{
  "n_layer": 8,
  "d_model": 224,
  "n_head": 5,
  "n_kv_head": 5,
  "head_dim": 32,
  "d_mlp": 576,
  "vocab_size": 3800,
  "activation": "swiglu",
  "norm": "rmsnorm",
  "norm_place": "pre",
  "norm_eps": 1e-05,
  "positions": "rope",
  "rope_base": 1020.0,
  "rope_fraction": 0.5,
  "qk_norm": false,
  "attn_scale": 0.177,
  "bias": "none",
  "tie_embeddings": false,
  "parallel_block": false,
  "extras": ["some layers without attention", "gated attention", "value embeddings", "an embedding shortcut", "skips across layers", "capped logits"],
  "init": "uniform",
  "init_std_qkv": 0.0352,
  "init_std_o": 0.0437,
  "init_std_up": 0.0503,
  "init_std_down": 0.0503,
  "optimizer": "muon_variant",
  "lr": 0.00618,
  "lr_mult_up": 0.714,
  "beta1": 0.95,
  "lr_head": 0.0048,
  "grad_clip": 1.0,
  "warmup_steps": 200,
  "schedule": "wsd",
  "decay_fraction": 1.0,
  "decay_shape": "linear",
  "final_lr_fraction": 0.0,
  "batch_tokens": 8192,
  "seq_len": 512,
  "doc_mask": true,
  "train_tokens": 92750000,
  "steps": 11323,
  "dataset": "wikipedia_en"
}
Each number is 128 + 32 x the weight over its row's rms, rounded and kept within 0 to 255. Layers, rows and columns count from 0. The size above them is the row's rms in percent of the matrix's.

# layer 2 MLP up, 576x224, rms 0.0503, rows 249-277, columns 0-111
size [ 94  99 107  99 102 103  98  95 102  96  98  97 101 106 106  97 105  97 102 101 107  97 103  97  97 102 102 102  99]
[[158 130 136 102 104 140 140 107 138  90  64 123  89 127 120 136 134 128 109 139 117  99 160 128 178 128  91 138 133 189 152 120 127 160 108 110 194 151  90  79 111  90 120 113  98  55 121 169 148 121 164 155 140 171 121 106 131 137 166 112  70 139 197 130 142 113 102 166 100  74 139 160  95 123  65 148 154 133 108  96 112 142 102 143  82 135 160 153  91  90  95 130  76 180 115 186 135 114 127 176 101 100 157 100  92 112 188 108 176 126 147  88]
 [117  64 136  87 127  85  71 154 113  75 140  70 108 180 118 174 127 103 160 104 107 109 146 151 134 110  94 164 121  84 118 161 133 116  93 187 113 103 159 122 101 120 131 124 157  97 134 111 120 109 151 165 148  72 103 106  86  78 154 156 127 162 105  80 136  84 117 125  99 122 123 140 132  32 150 178 126 112  58  91  90 136 101 130 125 117 131 116 181 115 169 181 154 132 103 130 160 101 139 111 104 119  74 154 157 118 101 171 158 124 120 121]
 [ 79 129 153 130  95  80 104  98 126 153 113 142 132  99 145 129 160 107 148 141 203  97 187 123 139 165 114 164 101 162  95 159  78 128  81 111 119 131 121 157 192 144 137 173 116 111 122 137 135 104 164 185 130 122 100 107 173 170  89 115 148 122 183 113 126 110 133  94 123 175 108 112 124  77 144 137 100 111 135 154 195 125  99 137 106 136 125 145 114  82 158 140  69 167 131 173 161 171 122  33  90  55 109 182 167 128 128  81 107 183 129 140]
 [180 156 126  98 184 117 103 183 159 103 122  83 139 138 144 155 141 175 112 116 122 122 157 127 130 138 109 122 157  74 126 155 171  76 112  61 128 140 106 141 122  74 148  91 126  78 119 136 108 105 175 191 129 139  99 165 162 108 158 129  86 118 104 178 165 116  81  83 172  78 132 134 205 111 109 135 110 143 138  57 186 120  99 137  93  85 114  85  43 179 132  96 124 123 150 131 145 176 105  77  98 135 125 110 203 122 112 106 153 136 137 140]
 [151  83  98  83 140 109 130 102 111 118  70  83  92 130 191 155 117  91 106  94 161  65 157 133 157 211 112  84  95 154  94 147 147 138 152 186 158 135 134 148 167 150 139 183 100 110 149  72 119  46 148 134  90 173 101 141 168 159 105 150 133 138 167 114 105 115  82 137 141 159 102 128 156 125 117 116 150 149 173  51 200 167 145  74 152 106 123 100  86  70 158 103 100 112 155 125 148 157 146 104  68 107 105 113 140 115 127 146 158 163 103 113]
 [ 92 108 113 136 107 143 131 140 159 137 144 151 165 146 165 104 158 112 111 101 173 196 122 150  95 146 103 123 178 236 122 150 165 119  96 179  82 131  98 221 133 175 155 125  86 118 173 171 159  86 104 111  95 131  84 166  79 164  88 114 158 127 179 130 163  68 128 120 105 153 155 102 134 170 144 118 117 166  86 161 137 184 165 105  86 113 159 106 126 127 152 141 108  91 133 101 135 116 104 169 150 158 143  83  89  86 102  52 127 157  70 120]
 [186 100 107 159 144  97  85 172 132 180 111 232 213  81  96 146  97 153 144 113 119 139 140 114 139 117 154  92 139 132 154 212 127 129 171 119 145 111 142 123 142 151 133 121 127 103  94 142  87 104  85  82 119 110 123 144 129  62 127 137 102 165 113  85 134 189 125 148 108 130 141 147 140 143 130  82 143 152 101 134 143 125 138  94  74 138 123 218 131 117 177  85 114 154  93 129 121  99  86 182 160 112 184 186 128 146 162  92 164 139 106 129]
 [124  95 128 143 127 124  90  93 141 143  93 118 151  99 208 168 136  97 118 158 152 132  99 160 152 165 122  96 126 163 128 104 124 141 140 126 128 187 171 144 142 132  98 167 108 115 153 111 127 139  34 123  86 106 120  68 134 112 140 127 136 129  94  78 170 113 143 170 142 116  50 111  44 148 159 163 123 161 134 124 118 146 174  85  92 148 149 109 140 127 153  85 163 187 132 135  86 132 134 157 149 150 161 174 149 129 157  95 167 132 156 149]
 [132 132  92 116 123 131 123 119 131 131  99 148 159 107 157 141 102 128  95 171 158 169  65  67 138 148 122 106  67 117 110 127 130 166  93 185 112 162  60  61  98 112 132 120 124 158 112  75 141 101 141 114  97 141 177 107 122 126 156 167 147 170 114 140 140 152 121 161 125 116 161 112 159 128 157  86 140  91 151 215 140 151  90  53  69 178 152 143  92 157 160 224 186 119 106 147  98 141  81 125 140  55  90 177  80 142 149 151  93 124 184 120]
 [164 123 111 177 101 112 141 126 141 102 235 101 166 104  71 157 108  83 167 200 156 178 162 110 139 105 122 166  75 150 101 150 156 162  84 133  98 126 106 127 152  96 150 139 159 117 142  86  92 132 151 179 147 118 146  97 152  98 112 176 108  79 168  94 159  80  90 154 146  92 114  70 148 180 118 156 166  95 140  93 125 114 192 119 107  45 145 146 136 141  88 134 129 124 140 145 126 123 106 143 151 132  96 167 156 157 103 103 100  96 191 125]
 [165 109 119 128 138  94 147 175 150 101 131 162 115 113 144 104 148  85  97 126 201 136 162 106 150  68 118 121  62  90 100 115  65  46 146  95 161  83 150 160 127  58 175  53 183 119 159 115  99 127  82 140 112  76 102 118 122 136 168 188 160 117 151 130 163  64 131  83  83 162 125 124 124 138 134 109 138 114 101 100 132 174  92 107 127  84 124 113 192 121 148 147 138 185 158 129  86  76 142  90 171 131  98 148 133 120 123  79 123 137 189 100]
 [139 147 134  94 140 116 113 125  85 109 139  81 162  86 129 127 157 118 124 148 127 154  91  45 129 134 185 101 139  50 159 116  98  99  64  99 130 161 148 211 184 178 154 159  94 130 102 126 154 126 146 102 184 141 113  37 132 122 128 131 154 136 130 137 129 127 110 130 153 124  66  94  79  85  89 160 156  90 135 113 133  94 133 169 130 133 141 142 126  92 117  54 114 117 122  61 102 161 142 108 147 135 129 131 162 163  76 122  90 171  85 140]
 [ 90 147 142 150 196  95 127 117 143 134 120 153 121 146  97 102 142 167 133  50 141 120  88  76 152 119 211 139 118 143 101 149 167 131 115 164 139  78 169 131 180 171 190  80 149 182 139 153 133 115 140 165 164 118 151 147  99 118 117 139 189  78 145 158  53  87 148 132 131  81  73 129 150 111 162 102 100 102  95 146 161 117 113 119 130 134 123 154 119  60 137 124  67 151 153 145  77 102 148 112 148  75 138 119 115 131 125  71 118  69 138 143]
 [ 93 134 131 108  94 101 125 127 181 119 131 155 124 168 114 120 117 184 102 124 137  80 198 136 123 120  92 150 133 146  84 132 173 110  78 157  95 167 133 113 128 143 128 124 177  69  78 187 131 103 138 145 167 126 132 106 127 103 140 198 139 130 173  88 158 135 133 167 100 172 130 171 161 154 114 161 110 112  95 147 196 113  83  87 133 132 155 128 124 134  79 126 170 145 132 122 108 146 143 160 144 140  91 139 134  97 131 137 153 158 182 163]
 [122 135 123 136 130  81 144 105  72  55 163 190  63 105 154 185 153 116 217 120 164 122 109 135  50 109  86 108 167 102 113  80 131 170 142 106 155 133 166 186 175 150  97 115  59 146 149 123 111  84 131 113 148  65  85 125 201 120  77 139 135 144 166 139  79 129 136 108 104 143  84 173 136 147  99 147 125  98 112 162 126 116 120 101 197 173 120 156 140 111 131 108 139 167  86 120 133 121 128 129 129 140 114 148 135  94 123 149 141 125 126 145]
 [182 156  83  90 143  97 128  97 105 110 129 116  67  71 208  99  65 157 116 133  88 107 143 128  55 198 124 106 157 121 131  92 125 176 124 144  90 142 177 120 120 171 146  68 113 139 127 140 127  93 103 152 128 140 154 116 139 155 135 168 132 126 145  89 153 106 158 159 163 113 128 140  79 139  98 134  96 145  95 188 118  77  78 112 128  80 160 128  77 110 162  88 140  79  76 107 134  83  94 108 142 158 191 104 152 117 208 117  94 164 179 148]
 [118 128 180 123 127 155 177 155 108 130 131 153 143 101 131 126 135 146 154 130 133  94 124 139  61  77 110  82  93 143 140  89 141  86 130  74  83 162 152 156 105 118 124 135  90 125  93 159 104 138  61 140 109  99 105 131 132 125 165  71 104  67 160  91 164 165 123 150 179 167 107 143 138 146  99  88  99 122 145 105  86 133  93  95 144 118 151 151 148 107 122 191 124 113 175 234 115 113  62 141 129 117 151 139  88 185  92 177 148  89 166 139]
 [128 159 145 121 164  63 134 134 216 126  82  76 140 154 134 160 116 134 138 133 110 124 122 135  76  97 141 216 104 146 124 103 107 102 154 136  69  65 152 163  73 138 115 162 102 135  67  89 111 153  90 105 156 145 112 172 152  97 155 150 119 110 120 151  53  79 145  83 124 215 165 138  99 157 101  84 174 113 120 100 158 144 137 161 137 155 150  78 117 135  95 102 140 148 146 101  88 147  70 115 134 105 113 124 136 192 160  96 103 157 123 139]
 [118 136 160 131 169  76  95 124  94  67 163 111 183 156 135  98 121 180 141 109 169 206  95 154 174 146 165 155 110 106 121 133  82 183 128 127  96 146 105 131 103 137 114 114 140  57  45  53 120 183 154  65 108 119 130 128 115  86 114 160 111 129  89 172 142 115 140 132 137 146 122 139 104 152 127  96 131 160 133 121  98 156 131 130 130  86 115 142 175 133  89 159 116 134 120 131 108 120 145 142 130 179 184 126 187 128 110 159 119 104 169 112]
 [147  71 126 122 104  92 133 154 125 107 100 105 147 192 161  99 150 128 166  92 107  82 115 107 153 134 180 135  93  94 119 160 132 130 120 116  95 110 115 124  22 156  82 110 105 120  93 132 100 105 199  91 135 129 183 126 136 127 202  51 151  67 108 112 165 131 120  84  81 157 134 108  98 145 119 146  95 148  89 161  97 136  91 116 124 142 163  79 173 139 147 127  98  86 127 148 118 114  95 153 184 127 128 106 101 132  72 185 163 143 167 163]
 [171 104 132  96 110 149 163 141 164 215 140  76 162  45 130  76 125 158 128 118 118 120 131 129 103 159 105 172 128 124 119  78 101 156 111 205 171 136 107 180 128 130 142 107 114 116  80 126 109  93 173 139  90 114 110 140 103  85 142 152 135 140 174 108  87 109  73 124  98 114 119  67 141  96 119 131 202 121 110 147  95  83 125 110 111 104 139  84 173 159 172 125  79 113 187 104 176 109 125  95 115 116 121  76 142  80 151 100 170 124 182 129]
 [164 124 113 106 111 194  95  88 140 141  87 100 160 133 150  96 142 166  76 155 137  87 138  90 121  76 113 166  72 149 129 135 224 155 141 175  95 115 109 130 155 115 134 142 103  82 144  93  66 117 221 166  85  99  91 130 134 124 108 151 127 180 141  82 107 125 106 104 123 117 121  77 139 144 168  76 178 165  83 112 122 122 119 195 142 127 124 124  91 125 149  75 129 142  87 134 143 168 162 178  83 150 149 155 145 128 162  75 121 140 164 164]
 [111 121 173 121 115 161 119 128  99 153 168 117 107 202 102 137 103 154 125 153  69 155 100 137 117 130 129  65 133 136 176 120 116  83 131 103 188 154 110 120 126 112 124 156  99 144 154 141  78 108  97 180 136 168 183 138  93 113 215 189  91 171 127 165  85 147 109 107 136 138 136 125 181 146 142 142 110 162  95 132 121 103  81  80  82 133 110 214 136 103 102  91 184 138 138  75 135 152 112  69 146 102  81 112 113 112 113  73 139  89 106 147]
 [ 97 101 135 166 116  94  84  75  71 100 114  72 144 135 119  67 133 148 134 140  91 115  87 151 102 216 108  96 143 116  99 109 119 129 147 145 131 170 137 172  85 117 139  87 119 103 152 126 189 114 142 151  79 113 104 172  98 133 155  91 138 141 146 134 139  72 168 141 131 129  95 183 135 147  91  92 186 107  73 143 107 123 173 126 155 116 133 116 144  89  93 123  91 112 125 121  33 173  93 138 166  86 153 213 121 166 134 121 140 129 117  67]
 [118  99 138  85 146 130  82  98 173 134  96 138 155  98 128 133  94 152  86 127  87 146 145 120  94 135  39 129  81 137 127 140 174 162 138 117 127 137 178 100 106 169 108 124  76 100 120 159 118 157 143 180  87 178 125 154 192 106  90 101 122 151 155 119 125 145 152 140 135 135 108 128  77 126 136 136 158  72 113 172  96 107 117 142 132 109 131 126 142 155 163 116 169 142 176 144 186 187 184 116 136 122  34 181  93 109  81 100 129 101  92 137]
 [149 161 165 195 102 119  75 125 134 125 131 117 120 179  90  87  89 141 129 122 140 158 110 180 172 145  93 111 124 124 164 188  98 195  93 165  31 153 125 130 141 125 149 121 123  83 102 139 156 179 154 120 174 118 172  82 213 146 101  53  99 120 134 116 159 116 147  67 114  83 145 100 125 148  84 161 121 162 160 106 137 138 132 120 122 163 108  88  80 164 135 124 107 125 121 125 133 123  59 159 149 111 171  91 174  98 100 131  99 116 124 132]
 [142 149 125  91 126 141 152 125 129 146 122 186  94 183 159 145 122 141 163 126  96 113 119  69 152  81 149 182  87 118 118  72 117 209 123 178 108 112  55  81 155 151 152 105 123  81 151 171 127 129 146 114 126  63 149 180 185 133 105 142 134 101 132  87 137 146 100 145 171 124 106  91 107 141  67 154  86 112 158 132 170 151  99 131  56 140 113  99  74  82 114 131 156 151 110 121 115 101 147  87 134 106 135 141 121 196  69 124 111  82 137 154]
 [153 111 140 132  98  60 126  65 167 161  78 171 162 157  59 105 113  99 113 105 155 119  94 163  70 112 177 144 133 193  69 105 129  62 178 116 158 128  96 108  87 130 119 110 114 157  98 175  68 100 117 155  84 151 107  98  97 115 152 140  90 124 123 161 156 118 130  90 120 101 130 125  94 107  74 124  76 115 117  92 188 119 143 142 166 153 115 124 127 127 132 160 144 141  90 154  87  93  64 148 127 102 111 126 179 161 156 142 126 140 177 150]
 [151  86 115 181 148 117 145 133 136 127 161 103 152 144  92 153 163  40 117 179 166 183 103 165 125 154  77 124 134  94  87 139 117  94 160  99 133 129 129 123 155 122 183  80 139 187 128  98 128 107  90  98  35 103 105 177 122 127 164 164 115 105 118  90 139  97 134 160 101 171  98 141 139  91  89  56 157 174 138 145 149 138 126 122 120 121  61 139 125 184  44 111 152  81 160 122 127 118 165 134 160 149 169 149 131 106 166  77 115  96 130  93]]